Each number is 128 + 24 x the weight over the matrix's rms, rounded and kept within 0 to 255. Layers, rows and columns count from 0.

# layer 5 attention value, 1024x1024, rms 0.0581, rows 689-701, columns 512-639
[[ 78 153 170 146  99 126 185 136 133  93  91 121  97 115 131 101 142 159 120 102 140 133 143 147 125 125 112 131 111 161 134 147 164 145 148 119 121 142  90  96 139 128 159 147 121 101 130  83 117  97 160 110 156 144 122 131 126 125 113 125  96 123  95 155 167  85 135 157 143 168 130 145  95 143 130 159 160 123 135 122 168 119 122 109 124 124 157 181 136 103  92  78 126 119 103 151 145 146 154  79 160 132 166 156 122 174  95 128 138 162 197 134 170 133 109 120 116  95 148  87 154 117 113 137 141 145 135 130]
 [130 108 150 110 142 117 105 145 136 113 119 134 115 119 136 130 142 111 119 141 115 119 112 104 166 131 100 144 110  91 100 109 175 109 159 120 175 152 151 104 111 106 100 138 127  77 120 155 123 131 168 115 185  99 135 144 135 155 160  83 160 103 158 111 141 148 125  76 168 135  70 103 130 138  82 110 142 129  96 142 123 153 124 122 121  97  88 120 153 110  97 143 116 139 125  88 137 124 110 133 121 124 105 133 147 127 133 159 137 174 100  97 139 119  89 113 141 110 148 151 137 159 133 117 142 142 102 149]
 [144 136 128 185 151 133  97 118 144 106 141 114 123 109 126  81 155 125  84 160 143 113 142 112 127 119 137 158 146 145 133 121 120 139 114 142 128 168  81 129 117  98 187 160 113 151 157 140  96 103 119  51 118 161 107 106 170 148 117 152 134 128 141 135 117 103 126 110  87 113 138 117 158 121 129 125 169 101 207 128 147  83 119 113 109  83 131 105 121 113 115 163 111 125 146 131 125 105 133  69  99  95 122  88 113 159 103 113 210 111 164 167 105 131 131 119 132 138 137 121 123 130  86 134  77 122 134 148]
 [126 125 170 114 150  87 140 138 134 130  83 120 102 119 157 149 147 106 121 105 100 146 104 105  97 171 168 137 153 141 116 175 160 120 123 137 179 180 152 160 100 117 133 108 111 141 148 101 137 179 162 137 117 125 112  88 167 140 149 167 176 147 133  68 135 101 126 139 149 151 119 116 163 154 151 179 102 152 129 130 113 104  99 119  87 138 122 136 122 100  99 124 136  92 100 177  90 106 122  93 107  88 136 141 183 149 157 152 150 127 121 118 128 113  99 157 183 117 150 152 145  88 139 124 145 129 133 182]
 [124 121 141 145 120 133 143 107 104 169  89 106 147 117 152 124  80 101 143 120 114 131 120 138 105 131 132 118 142 113 146 142 113 123 159 114 157 129 114  99 102 126 121 147 145 101  95  94 167 106 106 150 159 138 161 156 136 119 125 118  84 120 106  57  63 113 108 143 148 151 157 139  98 152  68 120 119 121 144 156 147 113  99  92 138 135  85  88  95 131 151 121 158 168  84 140  91 158 111 142 110 134  92 158  91 114 148 116 114 102 165 121 157 137 149 111 129  84 155 107 120 124 131 148 138 114 127 144]
 [131 118 146 133 120 125 162 153 122 149 120 124 140 158 141 140 138  92 135 158 108  84 151 148 142 105 158 131 177 104 132 120 112 131 161 113 118 162 124 111 147  82 132 130  98 147 106  87 141 118 183 117 150 153 121  99 138  99 139 147  84  84 137 144 126 131 122 153 118 102 165 114 145 119 108 132 132 101 144 134  96 149 131 143 129 116 139 138  52 152  94 152 151 155 106 136  88 157 156 105  96 154 126  89  56 132 158  97 106 105 147 120 116 106 134  90 139  80 110 121 109 135 101  68 133  94 163 124]
 [148 113 151  84 119 102 107  95 164 137 175 136 112  88  97 135 134 129 114 178  97  97 131 144  77 156 135 113 131 125 120 114 157  95 128 106 125 105 121 105 183 166 112 130 106 153 150 124 133 119 141 161 113 186 172 116 109 176 151 152 145 122 139 151 101 124 151 138  70 115 125 125 158 161 147 142 110 123 100 155 137 103 119 134 140 108 174  94 138 139 151 115  90 139 121 149 117 108 147 111 114 140 102 112 154 151 131 114 142 155  62 131 111 112 179 142 135 170 120 137 115 120 136 146 107 107 175  86]
 [121 138 128 109 151 114  96 135 114  91 144 141 163 131 158 128 182 153 134  68 130 142 132 122 125 128 179 122 117 170 154 133 165 163  87 114  88 157 143 174  73 142 178 144 114 128 119 160 137 158 118 145 170 101 155 114 138 104 106 119  90  57 113 121 137 132 140 145  89 145 144 121 141 109 146 150 101 122 134 113 167  98 157  88 162 127 135 136 107 126 120 121 174 134 142 154 119 151 159 123 132 125 143 139 160 165 121 132 147 170 141 142 169 128 117 140  95 101 124 104 140 187 120 114 130 126 105  97]
 [112  97 146  94 136 119  95  95 170 172 177 146  80 199 161 118 172  99  85 147 111  92 138 138  86 152 106  69  97 100 172 143 109 176 129 124 139 161  75 133  88 108  29 151 106 112 154 173 158 118 127  93  62 119 124 161 139 164 100 127  94 165 146 100 148  91  92 127 170 148 174 145 151 156 144 100 171 151 156  93 108 125 154 154 154 134 125 133 141 137 121 146 107 140 134 142 116  73 121 112 163 149 135  69 140 128 117  84 158 107  79 144  76  90  82 163  93 143 125 175 170 122 115 144  72 115 152 100]
 [161 101  71 185  98 135  71 123  83 165 123 117 125 158 130 114 107 136 130 138  71 116 123 104 165 125  52 148 121 102 152  73 141 176 130 164 175 128 120 155 133 145 119 116 152 128 150 128  63 169 135 128 100 110 108 143  94 114 146 160 141 143  97  86 133 130  98 129 107 106  95 133 150  84 189 110 160 107 108 132 115  78 126 133 105 115 160 122 141  84 168 143 129 155 118 147 119 130 116 129 154 170 187 138 173 183 132  85 102 164 121 103 110 190 133 157 121 136 136 136 115 140 102 135 115 157  88 136]
 [119 157 109 144 130 105 122 163 105 138 166 182 162 149 137  83 138  96 114  87  86 126 114 159 129 132 158 142 111 137  70 123 108 100  84 151 118 115 151 148 141 167 127 176 127 141 112 114 116 109 130  89 124 137 166 133 137 137  98 121 178 118  96 119 115 110 107 157 138 141 156 161 144  96 122 104 120 150 109 136  95 121 129  82 143 163 117 130 143 191 112 165 142 115 125 134 154 107 121 123 145 135 102  95 129  88 146 134 113  93 144 123  56 127 139 112 131 108 150 143 120 175 131 110 119 155 115 108]
 [141 120 165 175 121  86 117 129  90 101 168 128 103 161 119 125 135 135 129 114 123 110 145 132 116 129 121 112  66 125 132 159 152 146 156 148 163 109  97 151 154 124 108 159 132 170  70 120 105  68  84 110 137 142 191 137 105 155 134  92 134  85 134 111 116 119 107 116 145  99  94 114 112  92 116 131 178 138 164 123 136 145 128 129 161 125 146 131 144 105  82 103 138 106 143 141 138 150 103 130  86 110 126 129 120 154 125 156 156 179 196 204 117  96 142 122 158 141  72 124 104 130 120 119 131 158 153 102]
 [137 113 122 165 135 149 160 134 187 154 105 109 181 125  75 130 136 148 143 148 162 176 117  99 105 162 118 120 133 149 117 172 154 150 124 126 139 107 157 119 118 113 142 130 142 170 201 140 132 118  93 128 102  93 153 123 133 155  99 145 131 149 162 107 135 124 151 117 108  94 115  91 198 112  92 111 115 188 157 161 135 114 165 154 129 119  94 108 159  91 142 129 153 150 169 122 137  96 123 110 193 111 123 123 134 139  96 119 114 151  75  66 150 100  76 134  99 139 111 124 142 101 111 145 124  95 111 137]]
# layer 5 attention output (transposed), 1024x1024, rms 0.0451, rows 689-700, columns 512-639
[[116 119 112 161 132 138  69  78 118 126 174 175 151 116 120 120  95 173 154 133 116 154 144  87 146 132 122 110 133  86 122 150 134 114 134 137 177 137 136 113 132 151  57 124 138 133 143 102 126 146 144 115 135 104 130 136  78 120 141 101 143 135 161 138  99 156 132 116 107 123 168 100 147 155 111 159  92 147 141  99  77 153 115 143 167 145 109  98 141 138 107 143 144 107 132 120 143 109 113 158 165 148 137 135 147 105 150 164 146 101 102 138  89 146 117 132 104 135 173 149 124 121 152 124 116 136 152 126]
 [167  89 118 137 124 131 118  73 197 181 164 111 129 118 131 130  93 106 161 123 121 148 114 132 115 113 133  61 149  50  88 114 165  97 121  97 125 138 162 133 161 115 127  80 114 125 113 124 104 126 105 112 145 135 104 126 140 160  93 128 130 113 162 143 147 122  96 135 138 186 177 116 143 148 121  90 157  90 115 111 126 114  93 118 141 170 128 128 105 101 114 109 120 113 160 142  84 173 154 155 110 145 166  70 158 101 119 101 117 122 165 144  91 124 184 122 138 168  94 113 123 147 132  97 104 114 160 117]
 [135 173 138 141 112 130 183 113  73  98 159 126 110 126  86 197 118  94 122 122 137 167 152 152 158 125  92 133  98  91  92 123 127 169 120 154 124 129 104 129 106 121 113 175 129 147 149 153 148 142 145 160 144 148 127 127 103  93 125  92  72 115 100 124  89 171 201 125 129 125 155 151 160 154 175 136 104 164 116 138 131 183 114  89 102 103 127 166 148 120 126 129 114 109  97  85 136 144 139 157 182 144 107 184 114 151 120 129 118  38 126 156 110 149 110  78  88 145 154 129 121 152 143 135 148 149 164 107]
 [118 102 114  75 129 168 103 129 124 130 119 124 163 115 125 155 113 153 164 195 116 120 139 124 204 118  77  79 129 165 121 152 114 110 132 109 161 130 118 127 137 126 118  93 114 122 138 108 146 113 142 177 122 157 128 118 114 125 152 106 124 144 129 145 128 145 142 105 120 115 125 179 140 141 144 115 137 138 109 140 117 171 161 147 110 115 126 143 155 103 101 132 117 120 114 122 153 119 113 151 162 176  86  88 131 144 108 103 138 186 117 145 112 131  93 122  92 126 130 127  91 144 106 149 110 139 139 136]
 [ 90 105 103 125 161 122 164 135 139  98 159 113 127  96 125 155 171 168  99 140  95 150 125 130 127 129 127 102 127 131 134 123 137 125 115 131 113 182 107 147 120 137 127 151  94 157 149 160  85 140 144 140 111 147  99 139 123 109 151 153 155 112 112 156 146 121 150 142  94 150 136 148  99 119 144 162  79 133 118 138 111 163 141 187 131 124 164 172  95 115 164 132 161 169 170 127  97 129 132 120  89 130 174 136 118 163 119 110 113 158 120 121 122 158  71 141 116 135 117 121 148 109 135 173 116 138 144 123]
 [109 115 117 171  97 149 128 112 131  94 125 158 137 120 102 108 110 105  99 119 126 160 125  54 110 162 110 122 116 127 131 104 120 110 122 152 188 138 160 112 139 162 107 165 116 143 137 198 147 103 124 149 124 129 136 168 181 128 173 158 126 138  68 136 124 136  60 144 113 124 155 122  85 166  95 103 138 120 124 136 167 105 131 111 156 136 113 156 160  71 145 103 134 137 133  90 220 117 139 114 130 135 149 130 166  89  98 117 149 162 127 144 152 166 125 112 146 113 133 150 132  95 143 181 153 164 133  94]
 [ 94 203 135 137  93 101 135 168  85 122 109 165 146 130 116 140  59 109 148  98 128 119 129 140 122 124 157  90  86 109 152 141 122 121 196  95  90 107 148 167 127 139 113 102  71 118  75  68 131 121 105  82  97  77 128 172 149 112 129 121 106 106 154 126 103 135  96 113 166 140 114 172 108 109 149  73 170 115 107 131 195 150 140 117 153 114  80 122 140 132 102 107  94 110 126 155 120 148 120 112 154 140 173 145 147  85 148 139  97 146 175 159 144 145 140 148 108 103 130 124 186  83 156  97 152 144 122 131]
 [204 122 118 154 169  98 114 115 163 158 104 115 103 153 111 105  93 109 116 130 144  97 146 126 102 104 158 131 167  96 132 142 141  92 116 145 123 149 138 106 131 161 133  90 137 163 131 137 141  99 104 129 111 114 108  94 124 137 149 100 127 128 149 119 104  92 126  92 191 117 149 125 121 146  90 116 132 114  97 135 126 136 108 144 165 136 121 121 155 119 128 134 171 168 128 117  91 124 147 177 148 115  84  81 109 121  79 105 107  98 123 163 125 159 146 171  89 128 140  74 100  84 109  86 152 138 130 171]
 [147 148 157  88 158 157 171 143 106 208 110 106 115  95 133 169  85 109 165 112 122 157  73 141 165 182 136 168 160 155 153  90 144 145 146 106 111 141 149 117 148 131 192  91 132  85  91 196 134 130  85 115 121 172  95 125 186 126 107  97 146 139 134 145 136 103  90 117 149 154 114 170 158 141  88 155 122 114 131 146 126  97  95  94 116 111 121 121 112 148 131 106 152 146 171 139 141 143 152 131  76 110 126 154 151  83 124 132 158 188 117  94 159 168 138 190 149 140 122 133 124 133 134 187 153  99 128 123]
 [112 128 183 120 123 166 128 125 117 105  97 116 158 129  99 123 167 172 133  85 140 149  96 181 147  94 108 155  81 137 134 115 117 117 130 114 109 153 151  72 114  70  77 173 167 158 163  91 127 143 116 112 135 150 143 128 180 130 147 116 123 115 121 106 170 122 115 119 135 103 130 180 103 141 128 181 143 132 135  91 165 135 147 120 193 116  91  95 155 145 127 166 144  87  94 123  70 121 141 152 120  94 118 161 141 148  94 124 162 150 171 161 130 133 107 125 173 186 138 106  83 120 103 176 106 126  69 122]
 [168 127 155 121 108 146 119 122  82 140 116  80 131 124  96 127 104 120 145 117 142 118 116  97 143  91 154 118 137 108 124 169  71 154 137 138 197 148 177 113 146 130 115 103 146 109 113 142 138 117 158 150 114 160 117 106 111 187 195 120 112 131 135 129 157 108  93 117 127 140 184 114 130 128 123 109 104 169 140 122 166 125  86 115  99  88 156 154 129 118 115 104 116 130 110  90 100  86 156 155 141 108 156 145 143  97 130 132 131 151 129 101  97 120 126 126 133 142 140 136 130 130 133 128 120  93 159 102]
 [ 95 132  91 114 156 104 107 161 182 111 119 144 115 110 137 161 115 125  84 114 170 113 164 163 103  59 129 126 139 120 145 146 109 118 110 133 155  87 120 126 106 155 143  46 126 172 122  98 151 145 159 142 120  78  75 122  72 177 127 139  77 183  84 117 129 123 118 128  88 131  82  98 105 112 133 138 123 141  97 114 128 126 118 165 117 103  93 157 114 104 139 133 134 155  94 137 149 122 127 129 151 154 169  98 149  97  91 130 115  83 142 168 133 127 108 128 138  95 161 129 120 151 145 124 122  97 121 214]]